{"n_layer": 15, "d_model": 64, "n_head": 3, "n_kv_head": 3, "head_dim": 32, "d_mlp": 128, "vocab_size": 1024, "activation": "tanh_gelu", "norm": "layernorm", "norm_place": "pre", "norm_eps": 1e-05, "positions": "learned", "qk_norm": false, "attn_scale": 0.177, "bias": "all", "tie_embeddings": false, "parallel_block": false, "init": "normal", "init_std_qkv": 0.0625, "init_std_o": 0.0114, "init_std_up": 0.0625, "init_std_down": 0.0114, "optimizer": "soap_variant", "lr": 0.00673, "beta1": 0.95, "beta2": 0.95, "weight_decay": 0.049, "lr_head": 0.0117, "grad_clip": 2.0, "warmup_steps": 200, "schedule": "wsd", "decay_fraction": 0.921, "decay_shape": "linear", "final_lr_fraction": 0.0, "batch_tokens": [16384, 32768], "seq_len": 512, "doc_mask": true, "train_tokens": 101300000, "steps": 4412, "dataset": "wikipedia_en"}
Each number is 500 + 50 x the weight over its row's rms, rounded and kept within 0 to 999. Layers, rows and columns count from 0. Numbers have three digits each. The size before them is the row's rms in percent of the matrix's.

# v: layer 10 attention value, 96x64, rms 0.223, rows 18-95, columns 32-63
# o: layer 10 attention output (transposed), 96x64, rms 0.192, rows 18-95, columns 32-63
# q: layer 10 attention query, 96x64, rms 0.234, rows 32-95, columns 32-63
# k: layer 10 attention key, 96x64, rms 0.233, rows 32-95, columns 32-63
# up: layer 10 MLP up, 128x64, rms 0.255, rows 0-37, columns 32-63
# down: layer 10 MLP down (transposed), 128x64, rms 0.278, rows 0-37, columns 32-63
v18 086:563482495496489563422580535513569533462508511520509504401584437500460511524529548493415532445506
o18 099:612507524491523468543437487561557460488500561473505584541420566383532496401414543480461495569553
v19 102:463475442468547388536424523540565428460517446569440547526460493525524515583487546492482414553520
o19 094:569405464496548521457480558470468495514484480496561567512533412480611494581522443455465416416480
v20 096:489509472548468585496521413584611525549448543532484522552493445545521476491518497596506526527562
o20 107:569500533494441481516592564457513498424577595555367464481513546432532482501462515490475473510488
v21 095:618518500424597428558410525493559461540525577545543563485474492559530494529515489491522466419505
o21 102:437566461512513594539553489606461467598573459571505472509505465497512549486466475452471546543555
v22 095:477530417444589470517498444480434508563444598528429591549503501607509509535536476535581501533491
o22 101:545474579494486453478526582568482530489531494550568376517411396511529519533447455459546538403493
v23 093:532525585460504514455456389511507448480578537482485509530440518548558417532485527509425592500534
o23 103:411487482521498516487605386510448563563471525581489509572478496539501474535476577582450473485469
v24 108:491504514543592430628438489501440556499499508413538533543505463575447522538534402443546549469487
o24 102:529484615452553526427515519561509527504503459591419550497545391538469543480524449532477460483504
v25 093:435479384446472629515535589471515543536432475534554485515441595511458442511475539491493474463505
o25 091:562573536632544441467478509498421507454481450481467485487551486488534506499482574492552591526422
v26 105:497520485464552423463472509500574588493456457498604546362469471570486511461535545506609471453513
o26 117:427487568403503500517469493526466484579530520435544503461543482526485622437494433505434483610440
v27 095:522446507523416586490478484509493499477552496532537505571457463505437491477429499489459437400510
o27 111:582594487606524425537532589463510452492519501434502537499422515498480476523544529463586557525491
v28 089:550521464444500440463487532436486542517395503489558520518537493543501429404393496499542552563549
o28 102:516486467547564519551488448514420531500469561580532458440557493489472576489441423503358501540470
v29 118:513534497473551487451533513517470546528354486499382491559493522426501541477505573576573474553565
o29 123:494496555514512415509444515525508400461526560504555546490519514570488458543509475421435482545459
v30 112:577524430509528562568533538422500497460469553580425435509496470450501547509477545613521541550558
o30 118:453501467551476610516420488563576633438505514467454454491479552464552431573499585413485545463477
v31 084:498477562524492453468512475558399509566534538595595510573454526432410561554474560594534547465498
o31 098:531547489546584474475492591434555419499517472424481478526516416593473463529434543489513488480423
q32 120:509523433573506538468430520600563495581499546505428561481505452449531435463521465555502529431460
k32 129:570498421576512474493422566460502456506492563450439570501530498511531376460455425507544507351484
q33 129:480383481444514534480446535580406456460585531531486520502521613558503475520504451516415550507513
k33 119:539450477524479473520397537607457528474498528509393448438541537504513408483554434537427463576542
q34 118:489471502490362637467521536535491455501471598527520569526465472524535449515531552428465461472551
k34 115:519512498519541603557557637525482418478496457535514605513479498502529424485495586451465520430520
q35 120:587524503464486410455512572461555476414550481549523397507551556486507493538501485535501519540384
k35 127:589523501455472422443547577474563454311493517505496403502435534501504536557489487497561544552463
q36 125:456507535483502502534528510435498487479450521565537491401452430485558579535476614511474535548526
k36 122:442472459454460474473478545439441507524481472481524468546522443420501469556501501580526570448461
q37 114:549460529425575566493522579514529467491516496575541422487489424548527450448553443495525461537551
k37 119:494499516476586476474506536432500527459566465566437525434433471496572486521523478460531499496487
q38 125:504554533485508451548431542522618527458511517502460520484581483500424547591475457496441507477586
k38 122:462492559462418435535384565519547602443470526520492518550562530458410447530433508502465543485491
q39 114:596536549553447524533516496492482548543442466478531517533519532494485644463565367446593507542488
k39 117:539477486456402534548562470509617522501534467566511471442438537447502541447577389447513555492460
q40 121:530551532481543566435517419419551429504455487450478459602525546574518395484478515485451515575521
k40 119:488548554512532509442470527404527451520475416530458485505527513490463536535418528499448549548429
q41 115:557540428568444530425566489526418462499424573501508416459471513530480566457532425522487553507458
k41 120:486470392537535586472467491497502517512429559552497461514471416474491569397595411553503495466442
q42 117:443472540507424464546458525445545404585532539580521517513500440596430548464564422496557582539524
k42 123:440496580500508526518451500455507469584517578584464455470534584552473468463496424521538510544576
q43 108:575548630592457576604552491592579388467458502463420492521514452530469472530514487522476497431521
k43 114:535556624569471517493477505546587447531458511521366496558548402549501416473522536457580537394504
q44 120:456468497350589531470418458514479432512525544545396450469505535511442484467489610596524465485562
k44 123:416493573460640530465427486530487440556497407499434501488485594526519460411460497488479456499564
q45 112:429501497494534525535583409527471447482456604416469484464560519455490510480542514516404450393470
k45 121:446591452490568538468591436477499456468466570430441492405566539518475550492407500501506468463534
q46 114:525584442532595520424488498515549477469535467455522429486407590458446516488505532515492443497506
k46 114:435541507522555510461476478528496466406541533390501494508408485380460494406586567542556526510466
q47 115:561569559514553544525551486458445496611453414524456500467492538480517542595535383582535569446479
k47 113:547551477488560448518527508461496499533430426522447487577478493537534459507463458518504543439334
q48 117:517448600538519553433513520448563468510460583537517628533451422470513547434531453447523475614470
k48 123:495472510528489496574497569407494479532547478509526557580475478452610518441511544419511479571501
q49 104:489527484368452468584498501426534500540529458601445445553441592468489476495503504509557481472445
k49 107:475545472438526442561535472501486480495546583533372483562466547469443523585503544475584542495492
q50 116:573601538462528481517506542517458502560597521544504545397510454529514553460469569542524520465487
k50 112:500479521493504531569386511536427350484517498547522500460461467454461550491464495543521539508541
q51 105:444477467468506501521515547424544582432469550466467548562423493439467463490594424523401448535506
k51 115:431536508478497498542552522399611448453568523420491576521536524525472495391590467488391493466508
q52 099:492495645538466465448500485539464525495368436456498539507607511505432551513434494569438525531517
k52 105:590445541531481510491474539478524489597368479431539523537499469490508546490469513470471459486394
q53 136:418527452470449538499433453460525506445446485455558503538527445463515480570519458508516508495490
k53 135:436530407478508463463434512477512485496524533489538523511503457452540544632482409437524455537515
q54 122:451540443495407539505537516483505497444579486488485471495548485499490491444569495494524308517578
k54 125:467558453456415565461581552596470548448601473516485508498545509528503500465572532476578445557474
q55 106:402492523474501523499566538481525530425509534494487494540536590468493552534503494450504442488511
k55 117:537466390411522537518529507522539526469514455422494483533537534440465605481519511448469556447584
q56 130:488495460501462489462430479509411455437449448596540490470522471480558429473446456494506493546502
k56 122:550461496519541442553470463525424537415467484567542543428472439433569538467479508440445623562556
q57 106:544537556471488536508551428499421528514584559477506476528487511561495485497508538415562580482475
k57 103:471460486520525504564542436503503489545432513498459432489424517586476512567505458625604505522565
q58 118:525475466522492564537591569536468504500493551519449497413491570507496578421520516541617529596588
k58 114:493403525544504581456473531508546530576540510496441503408433569484496523473510438428564506479496
q59 124:561465499481452436578441468568507504463480513554507509539384555533617547473468470610588512501547
k59 124:514574560496430539404470459528512519507435522565510540532482584396555498501414466585564494472595
q60 121:448453479474464439553583429443468546524580554584463447518502456520549492537424518564492502530465
k60 119:519508493440456416502545489495480490526455517457385479513532503576493489539563482541452603542513
q61 128:379453552506539403463546633493498531504416550479468453505425552537412504457534519485524433533469
k61 121:459440607452547449455566580453475582499454498500569451547489529519502473477536436491483491456539
q62 134:493501482543483481507536575642448539534547492546470524403476515536519502449479500510415520450480
k62 130:592411438599510499482577544566496503493488470539459516452557568519482471461428500550497513521490
q63 132:407506457479488545441561551482548523425574505555482549443570436543633467520476506513517493466498
k63 137:401502504532493543486480491505554510472523464495510513470611502588593504586484553538545510520459
v32 091:512434502432532488481420606433533484485497552587511433499507512505525508494562540469530455409523
o32 083:538523448592514455525516496570529487523423546527520525542528540523447444477494541531423509440481
v33 094:468570439530503414500509481556509493474480459530560453475573449495627485484529585492498400450515
o33 102:562442581469566549518496524488577580562454547529478560536501580546539486579468473561584471529551
v34 088:507536481479596501571508481489434374478462507493415428487542564570485472505561536488517429459498
o34 089:496473586569527456462474546492517547447501495571562556552470487489514607517431486525437584468471
v35 090:507443393600476555560470465496537418509529593532509570514544451539548528550548517520491456481516
o35 094:524510456374531470471497503410461560405517452432499366529509536527511523531528482522443527452436
v36 096:495462379462527494461476523524575514593580473516418509530461546498600483515437404522499515552573
o36 097:521485502567510447575591422500512517460511485545550502555587420465482406524510505533552524483445
v37 084:512554493501603486449472488430488466440607527431480527531547508519514479453452562531421558563491
o37 084:463570526419483579585520508503434471552500475472544484439432534567546542519474468480598487537452
v38 093:470545477504577523422524522513458403486499569473564448480447538510530421461408487567434448480428
o38 093:476510534407389481520458469484593485503468466492342500434505544528380518566504518484454586469446
v39 094:481479493538544506529530502533479523486483421488548491520471538480550447541596367480519583510475
o39 093:517558463467418511486409522569512489472522512587502541540526406550482501549387526561519342491542
v40 094:517505425476551500479467498441537621453551537508516469543534577453480395484481573534517497502479
o40 089:549583567554490539575487516524459453531455499598512510456569496559431484468471438449428537512440
v41 088:478530473541505423517497619507464468515438551542446484476538582457459536498434407368530578495453
o41 087:471514523402531510440543371531524379483450401560518514482490444525521489487534584465541450528565
v42 096:471481543546497370409517509492515523494453589493488439555478479558575546551489486414521450586531
o42 092:487506469443571563480576430556590489468499499522412487433567505471496488514461420496426511453442
v43 087:559458546469454461404604441484424487494536584430463487555549525424541593491505505467560544460435
o43 085:419416491478494513568544547549514608551432467541513493459468484540511485506479587448518519571536
v44 094:462463475476559473477554464675532519529490560548442607503524539484441462517559557491449560419507
o44 093:507573459467409527522419481370506476474477451525559469566400424419561477507479545472525479534535
v45 108:534526526493391518556445536532489507480620458526481532506496485506551528475589460597518485528502
o45 101:574439462593569545471524530410475446556447462496504501597500489536439501541571578499496514446533
v46 083:520486529476526593469552487439505468449526527528473566564495454516458365500422514503479500607497
o46 089:537510441598463475523488485491509472608517487459540439540503552486528604460492435516601503456475
v47 090:454433535488501478530424494557506500519520509542456418499464506538525371444570524506443578568462
o47 097:490546470492463557556551483489504542474448444436634564467503481487450528565539470507429478499539
v48 090:528490463477491475447543534449426456451434549527509495499457532573491499402501476546554577542523
o48 091:472454540548518500544440386525554501532525421465483524488593454488508483553516583485465467502463
v49 089:432550496522525424529471409507530618536492540454503509575533498487420529473493554542472443450497
o49 089:568451520497383599500500557455548441474524360539488428453468453502563534458510477540538520534465
v50 110:576556410485447462572532522550508627558568531468494543485480560524558525445493570514590481559462
o50 122:564508541560557500506529483468483511521491430486547432514444398533519442531464471529529464426497
v51 079:572491574475535485504585421442417475526482480547616443539495514393466458505545513481514490527569
o51 077:415527495513480421462440631524566563464464447435440525482537527578521467455454482500424472513548
v52 099:608511599543482500464526457559509412523545541556539622558538537554596534521530440529559597497477
o52 089:400496432525611470463539503513479569414478443466470465490468504487502548502567538565534467519495
v53 098:412407494452504559505474597539464488432437484450511525556515503439497504445402458448412423512478
o53 096:494538469505392456500484452459399467592481564529412483502429447503443439453556485486536588494526
v54 095:464469503547457509535558624526459518518615484590515539567523541551446498473507495518614547518566
o54 098:551589464466527545542493414569537517590427560361535475583501445413578575494480582474491499449520
v55 087:399506528447427463610555535504570426551537533471498496449436493425561494475534523521580479561408
o55 095:646502542498517574501481534604460556486534476433490629541564482480589515504525477490473537592558
v56 085:470420490357557462481538449505582513497458481396524556490522513508489447480523471351548445557579
o56 098:573583490558539474498490501491483530559449438535450507400571517508575542493495469471589554510504
v57 098:528567513578430515609373445500514461551432537489466528584474533457496499548510496520531469473515
o57 084:505465533490501451361516600544493524562564483586486406467536478468475560582531584470517486504515
v58 092:547581495542574492545484659550467512515467554515407582533450535491476461520587512494429426520438
o58 094:510482437510429522447413337402444461488514494505505482472516480562493570540417610523428564525540
v59 087:494436502530474664422545568515502485483423565444509436516514433472444484534545444445490473526442
o59 086:525508510477518412544550449551476530507527447568467489478528562521527479514439564486425544531590
v60 108:464497489477565497474408479495474456526460488417481491448381549477485468584564500556479512483464
o60 104:552495504512521532609556561460428506476564511544428503522436442496464545430475552488470425511437
v61 090:539469533521469460428443423505504472514538472444457513504538632518458518501546488502474479478416
o61 085:377562370530515568505484490484503579529479518529460500549499425497577432505463512435526539552419
v62 090:442600416521508508484503461508539390439418474559478494578547509451561436528526554469509523621510
o62 087:522469440486396523581588437521461537555499459466401479578483597526550535457481502517537488431527
v63 096:440428513532453468481563506487417577436427472419391543462462461433495524548438583558455570549548
o63 100:444521608484528469565459505582502365478488591518463410459528543448553460537537499483522470528526
q64 107:467506499520403509462608567526430511497497593620532546506503555473539502489518565520448426512511
k64 097:418527504388422545518518530515494417474505528510468500461499541460569487441407585549408493512473
q65 090:496547506507448486424388510548444424558436472505484512468507494505481503495529570497501565545441
k65 093:442455491567393474492463416478543525444464484488512416468482511506485460436469544551464511500539
q66 104:427422500510533501449448466396467511550459498475482475444593492464492504465585453386483382426443
k66 094:446443487493417518492608486541534453532363505497483529527484524470534503479564463423520517570567
q67 085:475502545530472613515418419480504446520578400416549449515448458462424570518481622511530434477525
k67 088:585460471553507499467553465413505596546483528465532465438506445553491553441442529530527393491571
q68 096:469628545437540416532482505520584438554584568576473494558452493405473484485527474523550562527533
k68 097:544546524469475472647456580473538505435554511492536432470413537509451519499469426463562471529469
q69 090:537469528439502502532583531532532495501480501425551462544416427551508468456501481459444514508539
k69 087:513423539499560532519633494544507450504480545441524498602533549502521541512521531457515493460481
q70 092:547474480497522411517526543500611483444553547453489495494530523509418425441517428486502513545467
k70 109:509460446508493446485520512468579480429529426529548448531534441520317374491499356479461501500518
q71 092:512467456453572565443470491539446507567526516449535515547405505499514565534495499453480462501498
k71 094:478448516491551492514490486497483492602486561519554469499510513420413591526495571542473519489453
q72 098:476424506495455467422402512490435578462517561495524407448554504378576548484495442369554487451515
k72 093:436514461435509514493550578585534449423414483515536548411529512456562477535453483466492557473471
q73 094:491511464618503538501418511519538568494507617504408472490499511572511457440546403506413527515564
k73 089:494440469502464651425488458532505481555534538514602471501559475494491499495566410518464559400463
q74 116:513420524572482463556558532438494465466553465531467440540535546415495590401594574521436485521555
k74 103:529480528417475480446540441488486475532491498573575522479459585562516482445518478474519410511507
q75 085:377572427545487394420488387475514539420566501538501531579458487559456526537472438513482477491493
k75 083:509518530495580584467459468500534566470433477532449447587480511444492412528544403542443527533427
q76 101:437460491447587537509489492555447453563555522496507536454544455487529578508415544420400495489405
k76 103:559517483527517506578459516509487477508546609529537495473560507473548450583445488485447504584556
q77 101:549546497461512441502605503427487531511598478524387466451597536594623588556519485498538522555450
k77 093:494496517443439530535480577433407550494515548562468397554501464539607482486517468472519473543433
q78 100:583473496513545432458476490492476582447478547514543495499545414465571623453508504544468484451465
k78 116:448511451449532461597487546510481458499446545423485496426506558523599462513495483483498528512421
q79 093:531516388508539520498495503499519545525564431494572543475617493451472467469545466557484481512464
k79 090:532500505504519554434494558488426543463454520394504521568570477517525526505453519398541385501493
q80 099:507515534520469489417544489549553530521506451546461506566437481504524461440380550485549439464453
k80 101:571518369499517493548453552529535560541428440510474548591507498501482553396568562514488450423479
q81 098:604434538597490497522556496520574502520490455447518466560446508479428539513433485449553555432486
k81 092:466462530627546489448559556497588611527468493428543448497440498461511490528437494593622435391554
q82 088:435447537441473560458509449551530432551489522489505538529545441457522549387549457526489431442469
k82 092:539511422450479487476522427532506543427555538472481500388517566520443618471479474477398464482439
q83 085:480508359487539524466471475484489487511489510423399523533458541477574507549544569451578570616446
k83 090:497592462554531534511504431490494468441544457538504488505447493462479508534513536487571520507468
q84 094:452453517503464482490486517427451638514531474471493469566456464566485543538464423545504522489431
k84 095:449426457521534517528483528478512516488535552539476481434482575466462454456639500506474464518503
q85 101:501577435516457510509440560468464512486513520497399554538397461475553400538444494485530468437507
k85 104:595471428484433474508465464481498464544463507540551522499455417518588405503494566487512523484425
q86 099:455519489605520533558457610471466540517532548516566537499531590524573539404442463509480525507581
k86 104:534454609513513523473401580530547373567519566468543440426507528500500435491535432459484466469451
q87 099:514567510582502600493517568493549551553508553549524491511541555508479483497585516520517556481406
k87 088:512615479511427460507526479442477466482449494490510478557575618487535595473407407477509499517573
q88 098:563495442509541547526508435485528476628488516588538523481532494516513563471469472553459462512547
k88 101:464502514480434471594536413523482446596500532502574604474460502515456519486486513587436485476439
q89 097:505580510614555426436445470534460494398482474517472514451467507524489448586500560477515375469572
k89 088:533446402449518563453461499532555525509618381462460462537487544577556423607474580543562515456557
q90 103:462487495479487402507408505542504529519424400481437560480437443508408506449445478492518502464413
k90 099:521527463542540522523485499487511565520475493490490578627496477562478469432435563528465472528429
q91 098:453524501553500502451503557435598473450501555500563500477542448448517550495477517387440446564545
k91 101:551535537459414545478491545460539557504463630430537579474492554516568458609495492422463553500589
q92 096:506482523557560422444378488477491424471434511462487560460426454567563502458528472486454503554496
k92 096:514493513519541479360490532501445394473531506460439483464495514512474464522479492535492566470516
q93 090:533430529531605555472472460515568588441583498491565572504421595500579517437560497572512508542527
k93 085:456438450447596504416467474412453509484479464502637547560415545572483521436484481528488463537552
q94 095:540443522490575482432511515543459441441546513538495510493569468396416499494494439619554503446528
k94 092:562570469527568531536509530606493512481539546507533486544481416537547477451491436511477437422493
q95 101:603390522542444519596467457468479520548546590471474556457561561477504469562569474566539484552481
k95 097:528513538538490369471571540577538493422532478559533539447504481551499509572501537416514540451512
v64 117:459525465510468502632507425515493564577450557508508515534505486539518442517522490443545486512543
o64 116:522425542466510491392407518532543507366483461532485425441450530525474476529480509535478477487526
v65 109:484430482461488450515522458539468552517579560530549509468504503498517440468468442473587579521545
o65 094:494502516499509485417503458409431517547366460507539482531485538456535569467503494562472432495487
v66 100:500579473517475545498482396473492601581479480603380500527488546418493410436544500493441475518493
o66 097:558529602486512474401518588553490460476561448443443455517475433538469569405519471508442498556488
v67 103:525532520449492452497488443472520586404469524501484529436418469511472525466454479409518401432490
o67 098:434564573461466476499450562455539467537434495533485537536594538540542474534508514537492530550499
v68 120:452594430452555509462477549457449483484458491500514509459508570525540477546453509545449504504480
o68 120:549452488486425454510508508455603472463517516504504459430591496498423522450531409427397493498542
v69 104:617548499559490445458508437461391480575497506521572547477576533556619463501498498508444552513508
o69 103:493475467568510513503590519494457522506459379455506448488516411498486556418483452573614446504499
v70 110:506484526456514500424431510551501511508435422529595522473515526552532507427526491482502516542490
o70 104:484515483503444499489541504392483517455545483566464409463478542539439494623517486405423473543450
v71 115:512439488437552560420466518530591436487532454567445443505430554555587460531517558578445465466532
o71 108:506519540472394511589509531572506515525453501522539517476513501498479534485412485379509523512440
v72 101:421510394501458399590535471498372566515532490496524454515449581581508447524567443515444511473480
o72 098:524520554528545515519397529572513405498509425531546425523479464444630512543531479469527567528622
v73 097:593472486517559465476484517517510502527425522499499470531493496600530573492442370397470525437518
o73 099:516551476537470515521547481510536441541480468547599465559475383478494454520446581496475514490435
v74 116:655507518457538496565438490479448464556498572494564478537621430537426428479589496537604437498470
o74 096:502374422564496443546496502533524531509459467481446495531389447555471404556431512529444528505548
v75 120:407426500512531604526490493537513504518401427492488526537493466517435465528569525613487477463627
o75 099:438517529434503442500493409551508452510494563487507434437523487482494506573381516545492535524473
v76 091:504479519491533505471601559407562477483589535456452515339558430442468489551435496462578558555453
o76 095:427511487429478470545569537474434504546539424570524567512451536512489490520503497506499514445581
v77 118:500508542466463540506594458521615499500562617530457484455528480522527518522480466539439625483501
o77 113:506496464541516552580483468454422479540503465537515578557562484559495507461497493473546363562547
v78 105:488518489514521516468479481437444364520535548527463540466488444413500486563554423473483438540444
o78 096:599504528520531504505510440463528594454537530497482482479533448535516486379486536466508521511565
v79 094:568416560520427402490562604463507493495530567536516437536522510552550482416485653525460467443554
o79 101:502471572466488487459454491552466535481503399484390551464443461470488492517438499479485452402453
v80 098:521534415521503547434463532536501464553491602479456427466436445405557569518464473493450576527582
o80 089:504485472555566487606616453433536504504546448526443510477567549506489534426528427484439575476456
v81 093:454455540597500515498467475447477530472631553610589591443504474513470588502489569568521475395445
o81 087:409476527492427477480568436453567521475483405586489487430555488501501609494426474565482426539551
v82 098:437557537459565425484467498505540459537569452609507547419543585461483433516471505561511557483483
o82 094:518529550508439503508535565574422459402475517527494464557474548518474523486419512453492495438649
v83 122:485552420578498500470504472437465582546512578500571545465482482538506455395465507454539508554457
o83 105:444458578535475484462504505523534484474573398525425458437527453411404389492579479507594592474558
v84 117:400458465498552422461574505582567487462494430553417547526490479433504471456514485588481405457423
o84 105:520542583499465473490458504409519472531462502475473550407486579522558495513446576467516549578518
v85 101:482481540496506494606486458511522412443470491478635459467504549364622489428556480531448556551463
o85 098:476556430487491508491526458478592483536528472442450460580481500565486541588411447488560463538508
v86 107:551408487525534566452479443492500468448541514473512514604465539522479497480456430432508523487511
o86 102:491484480536535498527480526490577531446494530572521541453534538502540525553543481521573515467556
v87 100:508425482555513433515562540446514459473450515554533523379454548503481599490522538455532360476507
o87 092:584579534437454542407503459444538476483480454455486526442515515496468459591470494589503543445506
v88 107:456482576461542489466596564484541459497521448485507476396480419452487516532524511603529505493475
o88 086:514527366471423545453520476536396531575449514525491446499612600517542572425421518495455473498465
v89 115:516451492469529451541556531463552497469555550514473405409489449553497543530481599541494537513508
o89 117:476551424481470510489532450550447524578463432527606611586547495570523489593514537549502516501503
v90 100:534550453485515447547504623495527421531516509475506519558599461519483496406444474547487497533447
o90 087:446465407555472544469617427465542543529478484519475452468394481547528459433441548526542460451429
v91 122:616577447505569550483537493480453577507400577467445512483527508543467449516512469494525522573493
o91 118:555422514542510459535544553470465434454632476462409515444463498448508382366529414511467527523447
v92 118:476467541545605480484520455519544453493524372500512517484549462542490503553558477512531406519514
o92 108:521569577436454485535528447540413472479427511484543527499470471496473464513438542482423555451468
v93 109:574438482572470587494558528540488494581559493447590433540577519458462489537457505486466449520483
o93 088:561374521465528440511537428575462519533514497529528503450474527475507428621476508456550522417502
v94 111:478517563502464493508581460482426471419526541483447480514498517484454579462401515455522486450536
o94 100:409507510467523551576464517455522513488440571467528518562528528464467479420437467521404497473537
v95 102:590534504436488521512548432538565415558614526383539544473537545517495443513575513428492473558543
o95 095:513454506478538448504545495534536567481456540552363488586487469486487418407523459481560505438493
up0 103:486597593485502505440575440443544584545437551593549478496449471518463534496518472454523484427459
down0 096:552455611515536470547547563549432506445501614451541424383513485509488464566595501508513485461597
up1 106:531489495557505501415512589419591560488502415466538531463542498584597529475434602480507528544520
down1 114:454464526526445518481473466501453485528459543445569438554632456473586497551538456509551497471547
up2 110:608521485524562485611459588461444565499535443464547450555585461503518522534431418387536512527486
down2 106:542542475500435578498452411540597497433495558528478431504458560505492398571558468500507574587514
up3 105:554586481496564499478567493475388432508549556509417505514555396472466578480473475464472521500560
down3 098:539498460464425477544574536542532524437546628454616443575513487547461538501472496531461455506468
up4 093:553427548531474582504449537520489529547503451571411516490549488596455461500538570512479472405370
down4 074:419535459517555504506517475443548437422448445520602651460487496462465611503473447519521531515576
up5 096:553394514412499589565461530483479454609427488487526482500606520464433484539512492481513416492542
down5 096:526506421548473514556506607459543470442451505572489547560416462535468430493479447533511578454495
up6 086:502502418521568495560454448466533572516483601455416488551573507457476515591499544466435410547504
down6 090:524528479505439522459454532381479529467549473542490491519490471497556407568422460527518578475495
up7 107:458478571422528556575611505490463523399438458542508401541505579529453586527477412414504463445503
down7 101:515551516468548471550440559542503552462546453515515578515434539509487474528447447514564502529490
up8 094:553479446482461562471489486485584524497498479621467483517444480409553510465632489513505482510394
down8 081:474535493534487430558493542414553466478463557463507586482551578535492510556388522434505560531538
up9 100:459511458358508489505635503446531482453433545439513436506477459540495543479469588510501461418540
down9 107:537474496470561429556535569539497482581422469533430500433436448512486493575512549557503562562586
up10 107:475512595472550539491552400492481444499533433480473462517535541548502540517494469442393448446534
down10 108:526470488466455489467420470447536523548534451475430532457449494453539441467498447476538532550463
up11 080:565459479408486531482472449482452434411485524578509517516437574530571506483447587541479523513445
down11 090:440495614509449543519510517527503477505541501501449534507597521522514503475464445437496519620463
up12 116:550486502435568463489482452420387447523445532422502442419501406467522551520534546469517460537543
down12 119:438539520474450476453478537371537529562451502558413534511440509522553434547491551540442527447498
up13 102:428495490437535567470448511561516516538391501558588447484543500456486455429553470526449549478453
down13 103:513499537431456559517471422530535498534526535534469517455481512535509563426515518384405509550498
up14 095:456462421548511498564475557457532588492549478474495562566596499576552537529467469415457473535463
down14 107:508494522514582540509496566506515483500503500536487426558405558548601566426444498569444531470497
up15 093:447428563479561415463555451532424543433499464549475493437462567545494515548427590459519504478507
down15 092:535495438473492540548358611633492499526541525466446449520419567514414482514499458489479504523490
up16 109:574564474513479538598482545487479450499475459523539487575635518485553476404493548502433570480592
down16 115:524506545510489496439494456419503561462532577574516475489568533519440551534476514513538426358456
up17 096:522464499458564496496608508487494436484497508493431588529560594458480504481453526539470492549473
down17 112:453457484478440472484571573517524586504547447531493479601480537474459415509472437536541470494496
up18 093:485468428421559518443437472515449482442544499478570534490504403336488546499547491532537539549478
down18 071:533585387507539526535568526425525515525461682546547503462454591525489562520421487520481438501478
up19 101:536466483441394489583529449415564482453460521568480489558524509501591543497548512538478376510436
down19 097:512490469453448502497366554437543397525381482581447481439524489547488481594544489456519512595472
up20 096:490468492435562512428458512541531599489538487495508479443432562495432436482469508457508536436418
down20 082:496436522490512570554526482534533352550455531513401439468500435520498536511494453500500612509604
up21 098:503477548471480444461488491556566534491534417501486493484496469499541509539628498415447436544454
down21 081:495546400519478478607533522552527421469513554462505545560387562545494499529458470494417499469539
up22 093:530487468520559574571458395496405576479500456523530393512466520548512479508472438380557477546472
down22 092:501517538465430502478560492630421518485579547508516495456516445536475555562520453522539580476536
up23 111:564590575545596528430517511524559488486437492449443506453485517486610572535454465451456487474522
down23 124:467506469427410467508520505492452534494503500471516496429555497412578450547475440516481582491563
up24 120:491535509454486491486495566468494465502458510567398495488557582363533536409506514560473581424506
down24 124:428458508449550524493591587462426405514466607473478469503588569524509570497618477462499494475564
up25 095:574515487521425524515416419478453528519565553522496429556440517524609568511516621511481435472430
down25 090:535453488473391442480428433445526472505466517532501493460650537498536504522564475505508474425522
up26 106:520440545475481491410510504532581518555507456495510477483514591459577495489425455421407584478473
down26 100:564541438542500518574487582498445442516510449448461457538645527483499538479451567473549524554488
up27 103:466641452479567526420545505452505437516343497586465531517531508491468494471450535481503498477475
down27 097:548502567482405497603569503473450512425525484497415466536633495533496466575540487558556520525598
up28 100:509495453488596430498554452499462468530510477519524474555562444540534442498470557496453577457411
down28 101:532520525497485509523480539545568536585502547488543556393607552543494381495584457564465483448509
up29 101:517494471546456525455499449511445475560533442568471593560566532540474553517581476461478605474414
down29 108:431493561452476478559538593522484555543478541512461506523495450491522538483519504534421541407580
up30 083:639488456531494524471615576468465507559516507485488535471553518473476564462530523482538490430462
down30 082:541532476494366503486434476485387463564504499494526519543473583501422418470533504492517395463502
up31 105:470430469461583453561555486538490388514464491563520529529490525429575416456566471457440521471445
down31 109:497442514405530473386565520497528328531493590497484483515505540509553547505526484478436483470516
up32 101:483460491491593565556526583507561526585540476497514533512543401573561513540449531417495575527466
down32 092:408584436502532550522432530577434461448502500566459464523381516525424541487443522532497462497546
up33 101:538589512493480421452502457493576591497560487515562534553507498436531548421396498459473593520496
down33 093:506552490572528438436552403601510552506603488449493521397468522520493481426540536512556468569515
up34 103:391493541411580494465478515415582429561549494594527433586514566507572486475481455457456512467476
down34 112:543446446582494479501509503438418538516506529471408562586492480410567408595525485526422468461543
up35 095:527504552489604533488488474475440373415414467484502505585592512518493467529518490493508611511474
down35 107:490585505468489493449424510541522429444569439475555465455523453465374464507522419485478547534540
up36 097:487554579421512536451483580534519445464507475475482463558571466518568521554559506473375473593531
down36 100:467470570552586522574544516443505474537496544483388536460506516397552597564530512575525418463528
up37 105:438530501519495476586589458471426574452515473464549436613411506486495534479485546450493464524610
down37 102:401436452426495520526542409523511424428510473514373537469507499468520610533484513479512614530566